python train.py --num_hidden_layers=9 --hidden_size=160 --num_attention_heads=4 --num_key_value_heads=4 --head_dim=32 --intermediate_size=640 --vocab_size=1024 --hidden_act="gelu" --norm="layernorm" --norm_place="pre" --norm_eps=1e-06 --positions="alibi" --qk_norm=false --attn_scale=0.177 --bias="none" --tie_word_embeddings=true --parallel_block=false --extras=["capped logits"] --init="normal" --init_std_qkv=0.053 --init_std_o=0.0592 --init_std_up=0.053 --init_std_down=0.0 --optimizer="muon_variant" --learning_rate=0.00692 --lr_mult_o=3.0 --beta1=0.93 --lr_head=0.00634 --max_grad_norm=1.0 --warmup_steps=200 --schedule="cos" --final_lr_fraction=0.1 --batch_tokens=16384 --max_seq_len=512 --doc_mask=true --train_tokens=148700000 --max_steps=9076 --dataset="wikipedia_en"
Each number is 500 + 50 x the weight over its row's rms, rounded and kept within 0 to 999. Layers, rows and columns count from 0. Numbers have three digits each. The size before them is the row's rms in percent of the matrix's.

# layer 5 attention query, 128x160, rms 0.121, rows 0-31, columns 0-159
113:488519538476520489564440462549520439456470475438418508514473509544462464447437530521555624480558603411557465587525549523440541587459524594497522445450570478503472541454417545559520389578583424393557523423535482540433476517516487462511591511460455479361473461510528454528428526520492511526448507471484562518473454513484373588564435536575573485558465564598571446462517571529536552483486496520532527534466550492464418560572508477512496498486499505462498469464448479495477410472517470
113:542546458477503566463526435545468396462503535575443528442543495455459506428503438506497479552534531460501494520530597502410540515421457488480480458632491454475546430544443519466575620487502569552468481513528607505477615535506400461432480537519449563484489574516476572488457527472486521528638510430483531572454534525452608541585388505531598453522440455481469442418521466457534505514468502464433511519501504453555500414582461471545501481432426537439540479503505573540561510468533452
104:503534522438449522507509548527412542488474500529522517539554559475470460526507474528533483468454604574462521575508436549476472592549560421512485498465474559581373459510497562550440578574494526537527495531450545546528404505440529414468436509413492516538456443450516482455576523443480510418587558576485610519587552517474455440513421527556529481533494456439490449565597419494483561500515399480467430553465453521498497615436416471388459592501491441517422511475559523491490511464488531
104:506526541531451520540476413402451491471501507525561525557473525477503459481587465523406576464499488462514437470551474481526573607454489409431453488503423463466426532546494510430440528565476596452629520526480522527408600425498515566531405507543551499496528496387495485422501519541447476621449551566512516542454595494489493570471461614470477473522434481451515479469536405478387505445494559457458492420471495482503504558609593518522503565530551511477488521567444532485453476517537491
122:448570473553475517562371430524539497526517508444478433575468366491450392510488553461499504492346500492458404483578521464542552517590539547483552465516455393472478515440584396522452460466541520550503509550545487528517511502574543581429513553531510503461500495512466544471478405514392509439566463534506433508535543504509508492532579466528423547494449486503513475487537488578520563568597510536525547540478450522438399400536570573498550494576496448492517505483504493540410486538416457
112:455511462470455602488547479507531486537519615449401420359470535474507519454456456490497488424571629479491468445544402499424401574563521397474508525537418465524544459544550504562576500404511546467468440543423433537564493494571504546454417432515480557566549464548497525457494451551488503422489567554476475547457507528480461542536592564494537530536495470500475503575539487442504500473532535577514482480532526490480421472503543505481551483431550562382437519428556556480502562451521576
110:461461545515557442508486496487578433511424491601582449508470444419537421403496502418423497497440616410540484548590473479395545501559478549472416483609471488545540460554494548483519547457536486463457435495532507402509512484506533540527483526466531432513489600447514495470510508553553543486514478541563599513492429374471442410526600531541497509500438405528432503491558461583526538499515536485551546528391477547438513529482452534541499569497577500505527577535477395508525503529459551
112:560587490490565502510576448492578480525527547475539514486489550384499479437445487496596506508479507510453483432469525433552535497539539497523530433432417545481527543457482535491426547600531553491394494499506453569537507490504538550480453461482538537411484532401597433516468497464510542541470502520666446597519542563491531469451498589451559460535442488504558538433542530506550499516511554496450580444458421552567512402461419449388478337469495514466512523496468494467555495435486550
111:542540480474601523567512395542554554547477515508507584502383377459475425537534524541535481403554386487482514600480559398428495490370527530532501545399483450498526446547497559502551558476472479495469531500466446448517484549452480475393463541501501513500484535552476488517536585497520469515422572503427463530512476481567484489457511564520419497560449445525527598509439500581527479408412553506510555494477527452505520489427528455446551636498548476483465440552525457552590537534546514
110:498511509509490537430444520574462487485494521446559479360594446382516487470534471568482545483532549484434479485449552477541453583549457501464467451390551502425574532465488566561506427518487492545516486564444474407464468586480482475440434460580607458476502456499483366517557477532511434480592426432471463532503463574479518487465489481484653562525500476520405522605503526540405599479533489502457518519543497549501542505563557499510492521543557504487553554520560393459494491527559511
114:515539513415442494451438569353548549537578440515430525537550517618430529559470502528517507479576548449420464494524522529492563479498444513485479475491505459531546444413519498523531430592516551493430471469586505505503561530497490423496495484499554480573528509503532516511554563515415474491358554460490539474599451550567515486561568465497520470485445460534538474537531391448392414400546561549502557505429447549531576516571493504438533485476438459525548500474434437478627477516503560
107:504569404476449474584486562490482411573520516492481554407471549526492512509427484488438511563492483454534584564549576577503480529461509598551480406488500498451437473428525520525496432469489435452559480452443575478509465445494501558452548482574478514535484573406486564503628518502421469531585494554498531547562432525502443468512456559513539550517521498493450465598561464507500500453523431518489608474520547383470537433467412536508512486541499567476473475534576456542440462414356580
107:426646562570480512490434525470470500528479447436549554503452447480534459565468518493530433494547496572542562492526511518490512534606419509586503429620408513410599442465491493488512502483502473430411450497476563569468452465466492526562483535459530486514454545431476437559471510550550465416494433588433497475537405472601534442523456510454418476564470559524604454514472549499454555468525462485480455420577524474571562434511502528514547481427530499524435500536557480602482542484465409
113:559513445428536524465477466504502533522576616521517466530458436527509481525335497504531569508492497477553454555445426586525549474579473490550490519433479521621456476481512408491477525463479430501532498426521624453485524515484468476463560467407520440515437485517570487471534538484557532537500452454554460531510493457381526567410520560630532470469559566402586487555470415532498421499497590568464512580484462546435453491491427487536449516519564568505489520536542422455503569490552475
100:501571460476454463503527525582434450498521542458453464516574476454474487483576482544556540542469559549433484514520441561465569506443501467535468513393492572420569515451393450443446497468538430592459475504441439448516634578476573449477435504527485410542628487463546513431570493506510460582507477437554478449563601406532501525564618510475429500523441509516470483533537567500582509476477496535594479481508538452496493422457564549495521527542446512390437537521450549470508543487446458
106:506495463513569493566492607595474494442560456515513445555449454510418469431538478379517416458578472493482470528457568538563423393487453495457513483440514531456517487531549482556437514431399584495518508448430573538496556522471426516539497535418449501507573545533526494456537574487510629440425451507498451497447470511584510450512416475586524529552531470525542522534529522501569531573490471520609401548545521421540478526542540435444577516406474518515567537516530450422422513448532501
114:500484537502443545550405423526484471554520495508588493519417519502474413493503460456528522572581548529487434475422485452535479525574434497493502460548510491540508549516415594499497488446539462449466501560438515531438541480593548419462448559433443476561565529460498513579550576508448449549373562586637460416578468492535430480526494496492409417505576574523453488498479457435526454601466410514451504560606488484520511455503485544520489438535469476428531557578554550455494471465508440
113:576451511511429554378549543487476420577520428454547415392440428606444446527517541492531477535571586536505529506532458499449543516511498461481458539447499549475457477455475503501439466532412491585555515478550501554512542517516507400528467450578608423547570560396498459424484506477505466487531564599424464583478423455498497616456481514578530463464486490500525520530522481460558415555536545533541526476596554491543502495445485557555500500495522575466543417416478469541505453476550416
112:664477454571494455452432449479448480536445536536520460522585530450545426514460536479484401507510497443539559454490558436479482511512558498433482453561588488449461448507549497509500486452496458517497495581528462525483494475550501592493478638415525528485479464523483540467458483494564522496487518551455379486531483532655494523484489589578493517502473513509296576500575560532509493525494573549453496464520542614446527571451462513520501463422470416485497524437469556494498523484465427
108:550522572491567470558508556507482480579469455577565473487527524599519530391439492508523458590578412449517450521483508484512591405487532468535545532491484593499545498462634487512494398489456441404482514537564524450544469601438474547550442491469543467593510479472480453531576475558431502539585572467464508480551454498534505495483446466508468523503379526501568454521497520459534584457436552446414464546479500445508444508439457469485437533477571505438576395469492387507506459583509457
111:480491499624470609523496518536573498415570476398512508537591479467496545528568561514551488513456597556519527493492467401578425420410541454396511469514545477619571523530545469414514469540487550479503516510526523464553414513505409527534515409519514518484424561405530548525511390565473456585447507460554436530420532472477521464556476575539558508492511491464491490485532457527538454515433421473403502516480491415492459544486522486570475508447567558413489511451547438541479424544449486
105:446364570527467418486505405514485503457493455449442411457448521544544482480539505535461540516469505506563446479484464545643466560547551545458494476569520496482500417398506545362476516463426509566414499479561517517554502535574472470446523587504526524513451502511660545507601481483533446492473562493521514653475573589528544557573501487478440478459476493482517545502490528437449550493469525469488542525456539471492476553421458462492484511553506569550448507543466461408441520512602541
110:509445514433439475487474493464536470513539562510528556486413545522374551556523496467567497436485477478448489463471512428484519466512520547541475397476474559483476514589524519450464527521467526489524412463538475493548540512545541525533516382607497474523394526497513413625579511552465520505559457480446522447466552612538478505558504462508442399461462467515449479512551467486484502566433509572558537423375425463433485497504456529530548596617543452453602556461532614561520491512577483
112:539536449499564490476451476481459456503432398506551479439525563518547441574580541461485495450440455486554446493517529511413469549443482520491587555468436463585524577456560486518390523456488433512499444421508509495467519574513560544542515527508443514550485465413622558435503506530487517540441421590498592498482501461584478484486420440472509475538582437472473516426504561424522551548443486613371558482512563587551385498502533528553473530459491491475497589533470505458477441557580557
115:543487443534452475524437546532580452476484475517472450431501487440541582399509557578537526508462479553475447427509464492512446541469428571507529410449482571457519542552461467558459458504444478417495448534507460564578568514464486545407532563585408538487441413506520487391564523547434453396484517545540466555541622490469509508514535487512486534497443494531574571474563468526455444562462509415528437470601485481576622629506459453547478519542437582554526502451518528497432489526498496
103:454488419464563614527538404556508514518433434446491494537506441591436472515566426505548517547483431586512543444440562495461575514448467492562446511561497479523511594513471398478548495463444403547526465490476420462517487488476477430448535441469430488526375517458473550525527532564571522463458419410512498529524483548523489470464492503451571467535536534513390493418522502513496509527561511534421506536469640490510608502472504580487530504485617513597535492428532544490539503576426573
109:538479550500442397471509567486532532506535539498509512521478495528502457469514427493573463423442481562519412494496425518505490564473456532451475431585473484410518587422580464512543465479423463474516529555467491404593461677559412434526476563502453515465490515558563570578580548474533537491535496488475521420347564575473532553521557527591528434506424468505505465455514514492555537494538433525491504496537491514532518474484500442514369583502472475585446541428516463572447451529472523
102:507604479461478537533468503515435497387524527485546477475474574581478525557551499489505511528443438457556448413459493434510485498546527548437434504524504516456565457465537579487545463407567479531492496443429427526463532495466596552521504464501445613462431510486572478452467624537555438516568536514439483533479515614421547497482591510535457526457490521394559616541432461521447600446420538561515562456486520495503521444525534592408434468448450541545474501400568513541479480490463474
112:471516553573509446474413523530474494579474499497545462521539586440545520473571464472430412461482502507452520459544495523578565433409477453553519456447513496446470533529543537431480511526491459500457446478511493447427471460515464498439568421569482632465508447578465530456509554416542526420327510482450591544581473472448571515558553586576531397485472569488542400489541538535583548512478553508539495442518431512392459444555488566496489606516507505460493438469534524489530537530474534
115:483590503538497475430469480490536529482536514491401386510488467537504459435509478448445485560471571561565600550449542481493469498454500545537593477576569531512470431469483522523448472548521608449422533495434456412492508548504555499507454547483519472375475431484531593560525541595561542487541492556449481442498526545412556554491493477444512466519434471517494451541472471508502486485424526455440552474472453586520498546433427650565613500505408550483480456486516483625400548506492546
111:460414482453493568537413500519514512567491502465444519485486488509478479486549563521552527518490483549496489419521479538542485429521427492445548508525380569415411509526519449503569503534557446506625463499409552483506529494475501569365399530450574513484525471554506578459396525558537516502522507488528601514522443629489438481490498546457473577413489483478432451483416540562533611430470516585577464538499511537576474525465435564539421574495492491442457567463449531552573482437468479
113:508507421520464441532481610619443502458496496403474581483523486526510508481488486543469532547555400375497531541515452434456500490592502490423503532481446540470541533503499547481483512553520544573456490428512509499459556365604495473509507503472569427578489551468494627465448539528484531433432625440519492543445458542535502558483482566473523498530426509518491605500549457471429406530549510542466504584497444413578506515508519477505438459573473421461442417494577473549466543564486561
# layer 5 attention key, 128x160, rms 0.121, rows 0-31, columns 0-159
108:503526489552432563563522460453497477551486494554485578585495554522523495404566474531541550478558472443445587642476444441625435499529498578476461464434448458587562441557482512502589431477534459511533458436503471525474446521508428496500482443467542567469505470433415573487404484464549421510526483526461522538506559526494498429589504461434504523477455438455448480503439420584476500595498398545415548510537563500460535507445447524501538497588591562465571554539459448497492429477539547
107:428522507487561525449443392497599363505533506548515525506570609529495460478437473487473500512537523503538439576442466604539467471519467489522509549641526412515532474465470507449581536643420461534496505531519494541500514507405559520486400501560475506476481514511475578513495485560518513501498471489513518465460553508552597541470454474560492377495462474565490481578530465450558444489501500501512557532525412387566539462459418508524597444502423459549519525469561530372528471452480552
099:521519512463412545574455495478434521493444564405475441546470572548419515537434506536507510459541428428432499465517632526440540509484542527523544483497497512396520491540545542523541569562477550497512469461447493480460511429531511518514475470422619408518503464545517511471508451537446505554462459494556546514482497457555426489367638585483519373547510511511447504537429517497529563491478510522434418472477459527528477559495494482537515550543530584494576440559542468520359529358530541
097:568500454418517456553539554554452480467447465440419516485522471456556466556456491630418473562501456514543534532481472512438472571522486437466472500407470399506521509615427483538468569562517465511518494517510428479482558574463521545517384484551500517508483439571439553484472418442499532512546521483507509410524526560539566446625579559530468468448545469599533496588471442527503583485477485549544563435554503446489434499503533429549435575510501472501522361489526541485551373511505541
109:408486504485416408431542548483547545539480519433498549572495434477526501522526501421488515527483470507536505491556393475458489461523562551493457516552395462501438479516437515524581544398585543526512480452518528529564631498464421522541516506459491472458492507441573427425511511419506551538515471476500508438401572466474492585472491512547385517510572535507537530551464464565580480494430523537510511465500537552474604470527422484535520476505651374442504537446428520559523522593456418
108:442570589438536481479462456514481451557453482476586607440477549532475394474495579502502520435558514580465501446515436490468496483467593534470540493560529463412460536494402476525564502514502598510434567438500491410552437538541559544588522477429418418572501500581521455464478516456460546481547479485430447577557626464543542430407577545500556496469536473475532479489491442483477448533540483446427494542616508524557555540555480468465438556512468483450526410521539578430516527447496471
101:494446503480499532532522497499466434484457429513437388540589410529536460494479396605517496412528531534540513497555448500457488510556544508487524485551513608505600523506433525572467488439535569490434461485491490553490556554555455450430586490523523544568467407486476530454480534472487548497513458490465530533471516353581497620417580504418523460541420431513550499529432572532505557587431479507607543533501509475488490598431416530521457475556484516462558428473457471437545479489576555
103:445578451536546473469416500606476518519568489496383567521472508534649562534503496477519548507486568428524479436429477441441449499488408487471537565525479567483597471520498463477536431465540501559433547462496472548524461548476478509431515438441567468496510476554539466422437448546553534469555491503596556438477499478411495463525541470582483516446441471488507466408582502394541495451535510563536546436466456570495588561510569446481613512540491512402505523518597492408448556501551507
103:553514448515571508552425511518532493478542484513450501562530451406541498528432511512511393533552571491447548550497479415526559551514496526466512512522479447423499524491398498448511498441471482466474488476422461403473495491514500476539605438526565553538495549498551528488529582512436429536503572519455524542535522429539538489559533545426488540520505434448441467615526534466372353470426624579537540493412501493508422505503544463397492537498534495581482566472463610396440545536539485
105:396557535428595495587629589504483544467460446413533495511525576480554417502424527515449604409438546435436557460430539456527507513465405469604444469512551595468463467607530582478476523464457502542493519516486489539531532489464517490604460498540508517412466548501492472485491499589505437407538405469435449569584451443498531593477531620450553501452413519510505535471498543586492494472481515528505422480552457438494521471450471496500505554464545476480476561500499489457551499493514460
109:598467484597421458427393565463450523522415517547580532490511537615565478456463440548592442496499417485485530593520547568545452508527362464513529566535521465432492512525500496499480506475602522441504423372485489528533483564509507370447507529508504417522519541452562528536579437460504491455472556422486409515558497561488467497521525544433427525467454541533539567494469499498439444420507549492424578464528551488570494508392552485516574491506463484449452520491530512451572512525515524
101:473507527526432492481432520505475470490458559578590501481421428546521484517442510378569516486449429417440648481569504533468583586475416578418573433569476545533562471537501468569499463591373530507556481490423530547500608523488507461606509512588443525505444533503519556488486475498501498574501487397449474556436493490502580468511507463565514505510453384551536482535527479507566503492416508525460419568502547546439494484496531482421514469533569504497453510493485495504547511390445493
107:468542619479532556502496450463497475461502498480514469387585525559543614571472459513502529529491409544414533540481429518517447490474477543489433499510432487597529553536471474555468501453561544455490499501500562449483530528534602489460532547431533642456477501507486544510510531583397392494494483516513597418481457434557499383540467522503488482485433550463503520585530507502566492452422580501445403501477562524460436554503484460631494438489433485511422466489598464476453592526502491
110:394504465445443541520497487622485557446485582564457515527534533542475527494443429598520489475462522472479493507479563640526583357510525425406393596486495492487497590532481446490570490524496578493471539463486542522507427558495529445560519480476451530536522441528521502439448423465536485581530572568491490572524510442487418484515538407449528578513606538491428418489489539495534477395381470513527550495516533514449476554429484508541569537476493486484541500523425452579512466437500510
097:473563429445462382433455541484477493594512462567507508548429529423455553474472535616499526540505452542504435542499510516520566517456516398465504513502458497536481588549525548421421560430518511428510552641485521512539617520510523515540611487513474428493519597504591491535407493541450475471493401408510443497490457518551493429512568542536502481457491382493577391498489506462454489492453414581515507559512481565568510469537397496472586580541519496438521466474488525519523517493507501
102:462499483601545376467520527513529388574417520568479492542582509505467517434543533573522432486507536368508496479400507512509434495491439514508544454509563505542500591524524524502499501474466495552500549494500481502440431529464542526470464502472586643473547508467502490512584523536482509474571597485512564477476462431469550479390526490429435428529595537455405504444458483400554514497492498567526432694526524558467514495556458464531436513476456565466436486526456503549485538508469453
110:444588600455439510480520448509432534540510516526516504535509524503536536524512615509500534507448588497563432535476495423456505461451481490500486573485547557537536531546465558477461470475482483443510417512544493495442451436535474513503486488501457456518485465443522608470585504411403494498504521434469574455435498600578533453622600453523507612571546396492501498532511489534539556438535550539467425514460519514559577432489477457609460468489383526421489479592375593473472493450458513
103:458523491503382356585556476559540496514517501481548402485476492573530557452480457467457467452399501559477533554491629543529424499562535504494522522487561428542498510515481537549493529402453407440500510503546570503509503551430597544587521506460516494618462525429416547449523479572500525441467467455490423553571554490554445445476527376478549474457503457420510536472564480427530504426476490520543528495494561499496524532488469517606522533441514490476494393435521602528547537486438549
109:461526568525415503596535503536547452546513364472469496593545452586513477512530530555455461559498445567425419527452543470383535504488453462495534541517521472547539509507478547531546538499532474462492505511456441556497431479474491504467418592431461591567603450474594519556403542503582567478487469446507593478531553492503491506402474521579522576502481567407498492511486444400474530535508641451456501451469558427422487527455478505464443543451499445531578588479444506457462491492503460
104:513519526500505469443482534386527560502488448536522499459469302540555576447500540427588447548464470520438568545484550430510415530497499467517444424477574482547507512419523524405529511400479534534492461523501494502545542488466531492556517412544613552523562514510503426427517495489414482495493484501550472551528523513422556628494513553526541456535430517608480526550450507467473596464451439398521579596460508509554474499448508476512455503495464410533517520605428482520573467456498501
109:477477474494477514432603497582424489644451516478537615471556484501604462507451491440571474529517554498548536467479548561559473564502562483473526561448420575508584532397524500471581422503465433481583478511446496511528462541497569481505413448445482500493552434529504439513514546561477531506453459541525550412481405505496525541455395537476609539536455471518551600470445464516463425577471511490511489517552390477465405485521492489599526512502504417506571407517480523475437426517468497
105:480401422482489492515560543446567460401380422505570515612440477460495539494516520454505480517489460517523473506544631455551514487553461545532446618520484593442475455485490484543578497444530551526427469570558509413427487564489539539522445513516505446554413621516461508456458554505542526464431599469535534443546463560511440517550573533554465532574502413500528388462506538531507461522525500459447482543467493456435486502568420502472479427460429503538569406532564450508570475458513511
108:545485503477458476500513489491492536534533561550481498541544485530527474411460557521520602348505418605566540484529485552535441508475530570612560515434503547471474545548490510501579572469545478512548497561478460534529526494488402444430479431565528393582535465519588496525480439524449500501576479541485595512454521502497446442597492499503446482472415552503398495562501476460422487439485492543505468531521520471341449423576599557501560441445439481471475466446483556419546509515534428
109:589535481503589501465503508472466473431515501503483539566517433488519519465542466439508528563481454475613492485505536512442520531479472540572365488444509468531532456519546589443488456410473501521582575486432418529509447483372516545443475498459429616568446528458501560521575412532538561572452482583498532496485509480594494407436529512451597533503516479473501493521549501503419510568541456499463427439465532570532501492541479417552517515551461506544510437450533532570556416399606402
109:543492594553425445525426526455497493556500484499532511546454432490457569439480489615408466436580589511468513397480520528540519632401482595535461545495464499582479505514586528506451425492518475520542543454568522420488491511509551559503400498596525425467556545518494469436491519451482570403488460538553537496538518510505535415528436505457526434468552455615516469393506480505447460521476586524581429444491533409434579552520480466472533485496521559430464527474519458485533467484435434
099:500490485532477423454479537530503477441482489554597539479515433461424466535434469413486502537471580542532541471628475495600467489392513471465548542401477469520404556476527489397590458517408546559525571466548415572504496468572503474409620620493511489526432483464481523574547519537509565457450480549463521425508445475476469534480556473457606471490472549517512514508484505496541527507498528538419505468514456507531499383434454485481476516434482591575508579398502578463525471511591490
105:453532394499423603439561522432444410501456485547529464492565363508479559424483495462468471487562499556468520435475549556564529432515466464541552536499529470528541464468484518471605588438487449655450454572543479449476433539562465481545526516463471466423418528498661498489437446523444492501447563529547569470561528542594534504426469449508506460528477560495452541481518522576502466551404472421557476456517498440505490475560522444468547534570500569510430548470492503530529547501446520
100:513451475351518425463450522551495443430487532523514590438437602486576490547577551485501543443504478535510555415523444483504510606554511386522468450474519468544500544450501433577550476451458490543430504552485499562442463547512554515519532486533478463449524530432544474540491451455580465459474603511529449556554487461471538464425468520518481480476555400512490555633531483475510573507513596518471529434446511461413513501660539510527490477539426465502521589456536457529507553398524424
105:536518414531435476451414364562537473543473500494485488498551512534514465465493422513430440551484423525449521477414380523470488466566499550499506503418549485484460514614565529531537488585448516553495483558477482379532524420473492523459551402490433482503549484555591458436503561483556576485458450455550486500505420516498494525577501621370474538520488506412515458524542546612548551555464496491545478547462507385498496551494605479544504467470531558548568516506529448544581507483547477
104:487436489409441475615452389550537510504512472510475498415511430527478514513469512518448376539515531564532570457533547517524508459503531529563485495575574548483555489504529404553441506492512496526509436545532397502525464569503531451587526546509499500438503503521499520480499518518420540504541519520532464454414499486480445455408450585543467434566433417452602407513596485560516539540521495453365530434484464595457591463467509554479584533497540495584459582572402504408517489456506532
106:508538475485562514483550494517477513459580509448537581498440450492435554517504475493588440542510490495415570530402374518541528554508499547488501458569526488510388613454487514402542440527566529487491453526461517560374516518491604563408565572554447421560517393510524425491492453488473532456518465472514469519496556578564513547460519565620528542459478459473413462488504469585480542490531442523480539502565558469495493532485456545511430564452549559501389451468518523487430499405488415
104:486453505522431487509643478475469443437570541492568525515522515527528542498508537468511457492473480460539439502631461525517468458466493365485554478597498459510471430484483540553475414599568560492455486473411493552413518570453527431498437394476537433530499565546487505565531504434500445477487447466493512438577457495519550401492549592480532466569477477496469534498400517449548512506582529522562592560479587514454557554545568386508550523443523555535473479469430481421490428526421538
# layer 5 attention value, 128x160, rms 0.0794, rows 0-11, columns 0-159
102:535526478516434522514524515451606480599454458475405546544568567547564535472396502523471449447484499495492438542559533531418500475456427529501529434382464458535621428476505461473489557489400488425506505473581512474555501562527503506427474527480473470503542545488511548506528553537537502569427555635482566477467562452512449499547449495470525493480472557578526482521457429551511519411475610450468502489578499532496425491482508476493515649541473561494509421549488433555479419504585386
104:494524548516484462446458527472430492448541492553523585504553564539440495405492400536485613533464427430420430543507464460459440501490448534541456523544480427452508509542502422469431459495570599517572490500455522532556495524477409495531477425543507568492502492513445423598491544525513425392522563438475481518462499406530514519485535511483490507444466423444538568471417569477561547544543468547532492455556631463504556519495564388559622559521413458560472557528477552506507553550486435
097:446423547512523472499491510370511551481490482490474516537498516543525510612577428447603471376496474527408409486545549525467506499405491543520521539491461492558434465504538521490565422469484530491501433464451533441546479529569576470431438545594559573527533555556546544581547515547551466549511543527548469562476507417599418492500452600502493431451502544477432470566541580485548566595490571413462445553526481520447460502460497451499402465557445539475548423475508453430537464502454484
106:519425556539521454544500388457487652480496416440527505530553479518446448428438488530552568602517571487526539548531553491496473466515505445438345532492540536458486593448517516463511479464468464449515520447502540575427403586508455429555509467510522470576535450508516463438545482532495492502500540496381437532416495536524475618447441557567549393463522566441533413494491581497541514440486497469512502503513540474565491581453482448538478560506518514481513480454449412510479595489569561
105:455382473527485559562537527505422536454506472480527597534575506450463563499497383540487514442592496491514490527531546589471467546499461438411489471498556542525547494479568494486514448539475554508529599500580457451460480459476515446506550432538474523472445516525497537544463486499430568427506536415442458532506581497467484588480448372495551529520524502587454573485591451509535492501580408491497474477434434546482556516579555448434492507396587468460544524378470525476386429448484573
103:517508467473567557537562548532539524529472572471574579481493496534425511379429567481519586544565488511495494475529482490507552442420496481578567510512524557468466569506442534537464509570495479482479447459492503573464390491525556462509554453464458403446599427520402546492490560470505594450480509525543458442500475420417512453452481584522545530531503554347467448564523476498576493562589475482558508462470385482482436569441592467513505544510480524389457524503418510599483553490487521
105:502482520471508562494411512480536507573475576476460360543561499513509438411525403522524410491490508546551512483417523473557429558486562480481453525490521543435544444531559472598517396424504456516560503590512378593555492474413549426500504512518449529541450535504492537444598522555497596548484526460444460423517363480522509381510500476498622494482463521472481551530518485439474499548554520473534492606472530531474550486469475550526501504461462547525535488415459470459525525614444553
109:462566464407500484495507438531453429535579540515431518406492504461538429536612519502522435492489595495559553441494595473393506504428557484501497369548485462453544508517523463472578412429546447443475515545452470482516588514503538570452574542507483578510576524442501535450492525499474493515568552533418438500540493416509586562491499466536494436524569494533432543537529510514473351513496496486531542469534495519566578513385549563455602483473489541551509413545483588449530487542444463
101:464498578439446612563458541534428432500474443467487507391541440467500461492523498394514464542456468500485615501573492478514452550421526435626438536453611532479521423466425505483529501469487483606474499560490434477477475565441437502449553413499507495469531444509489553482532489549520530492426523465463588503502538495514554557464460472527449582628539453554593579476413598476554454510492492466474523506540586485527523537416467522499508552542547452485445561411593498483485531461466572
096:526522517465512391485501433487390451532566529500596545584549415455565452429456446496466420532556543485443412433518508541428472542523529464454465471458541589460529560478432552494520536507426616438575575585550476531568482530539470529551483444526506495542432459543516382508445486490425508527561521533511583444439574519640460455496450557390544504486417499446530470508512515481533544512467509544474444451563468513431463487493479461530426485500483521552513490587525602487433457524548474
098:458461563501517510518564661398444560503508534423472433462504545523492434509518491548577459488442477475365556507528513460524602511440604456531553481502583566457435470548493546510467496461495433495512445579380469440520467495553508440523560500470487447519455599466547539442426547497528521566540617427406530508509501524520481506529478511477508539463428387468510519512464562575431502461570492470582513434470484400582502435588480527448423546527568542497486470505516518516505463515459503
104:368481449498498484445412525386466540507501584465481554488449450613519421484524452482559499479402494496498476432482588488565520506410539512494479551579572566554472457502591484443565471491554496434545438513469461558563520476486557661517458391445511491480503466482505433531589502507561503571560557531511535525437532523490441534474392473514573476535504454497539497412522443505485557528513568522477507514501493509460462499496486528492589452601500455524566527471604541439535374449487479
# layer 5 attention output (transposed), 128x160, rms 0.247, rows 0-11, columns 0-159
123:545493480569431522416555476423488496507562501519506433534524483425446506467483465473465502405498538548468520497418525482418502493512565556533464535447464403475469564494457391609488489477438537477495556511638496496595454510593466443516557442526513527479413530500478492629477507528456504466472466494553484537409602375489515456469515420607497396510480574489528588372592545516545489557549552475554558426467485492567546525541440500501553458458507497528542476475494542532518451544509536
127:512587495400527611440457571462449475487532657519556539462568522485516545502472438501484547367509462435463530491435479481423513461576460415571468505472566500491545558496490561548512452486562428449463556469467516517430502395552486532541524515492518494535614484594512532504442428497533478414427493511473428516554338538546591473530460461477572448523536565601507452551501451463517498550522512552460517508527487511532543421538540448471428425516460515464524535529496400490546489512495517
109:464534525493569461503451562485426428496436427566507422416522475505505558463534517483452467449511517484504529504500534499479415467473468524544420471576437486509497481501550541548628471519474550452410443535556521493507374612535424558534550556492564504467496498462463482637502609550502474417588491509408581521412417437580475463543565393454477531494483534491505490542515584568494566497490379401525433535497519484469504511513469498512505479414627467533511500531515530506488567501501524
128:513516536458529509416576529461467492549525555535539379491522476453480510420455486450517455565612572526482505529460462504532568450510524522562514500580544505531459450514451430398491613500418538474432498490544456455622526559454411408490411485515488415592500556594488492497514518494472514563518474534487474516605470470497524501478497447524523478468474441561501449570484590510540489543464535439401488566416454479563599504403419531484516468501588480439529456610434449511585495513533508
122:465557430437524505514593509495550456499508463462474487518534451549526506451466589549607490547512466426519514495524584514392523585502477527520555536512480522539522454456449497457437464607483541576499431522600446486538507505498481495553474492522560428488457567475484512461437452373530443445486423443532517481437480575561428492448435485543599530494548484548462517518527432497438401503555570548383510557494587560610499514414474445484464502442497484616528501430546480531561526454555398
118:462507536597522472448522554490483528460549438498489504497481525594490452480461463422524439445541482500473580515517519445509541521545529518440513539558612515478405497515575486566562507426512568511510480345447423532473478415500521446506449583372509574582471525465570520559480537444535643528474578577516474436421478555579512441443502553559513496494557402456445490484556484430566530461535480497530487470445516571528443458479460475435464473458444403483481481546487579522608525484534521
114:499456480601533516445515483565575389477495409472481579503531486539467522454560539489544499524512512541484592560569572520468569540444434563521452466402598487516633464475501403494458497473497485457395515422525410460582556476462488542467548369467500497497539586507442484494538526558486528470444504479404468557505474543526470536510518465426571489519507450484536552510509528519536460531503443603434505543559544476367494554479537490506532497454572409401534470500572498546403515487501432
132:561539487520514541555548452540538559539507524465435577545523511479494575474475542521516432453461496509476490592506610417425457439526589466479497527400515508528565417587471476604482558498471555531463542538467504570416557474429584554433440444469561486462549496578419476447425500459520506528489478493471473539497509405445484487510451573452477564465503532452424520542523540533588455419468551483619480483513488508440336566532484535448533564479606488382488475510503513447474518451497464
113:535503537477494544498462507455410475494477547463528523559596538529580477525510478579456566487486583551473538436558534473476504607502557427541449415551422438576595525492398483579510435400464428447517462562486517545488432454531528532496400484441509474517405481470508480489558419532524552554566534501518500566525499494504429480520469569536605486498538457452399556555524533475537556465463505513393485484555495506602450566396500484540422446515651488522495526435481470497469448462464553
114:390551566499442558515519440529502439547488547571523545469478446405461467455477460445480543472445522631499590574457473441407501544452472431461486501443443530470508527526494471487419482515515537466521502538501467388514457546544513544539507496560556483470504533453480475611602482520518435560450496567562571453486494466520417528481536567525483451587485495559498451593586490501462538553459472527554495524503504498538518520373502414484530609535427606457491601539416444502560413455438510
119:496388518558496548517536452511424579459508469473496489479547577473534422443511526531566480485545514420461529487421475494584454555499534483462454518439567485535496509501433569542555446529508420442484483472436468397464436582528584405475473441499581529473538457514524458564602498505511389473389462475440562585630453522566418485499523521530457531450552486445508577582462552523478524456556509479538503539525540530482502591467515463433455573514575484467398469483579487508522537445600557
121:474557526509462548511396510520496478582517515527488503454521544491471588491500522538605420607459520541412489458520592535576410519518460495464475429503571606526527566510439483474518443539513502425468464476583466533505404534430428508515459454486468485393475546484526427501491566496541502528539453554518587552549488552443439560525514452495538522510570579530507472509580504542565557542525375446525492441478432521462472429505363536552393458461499578472522514401479513450509493385511465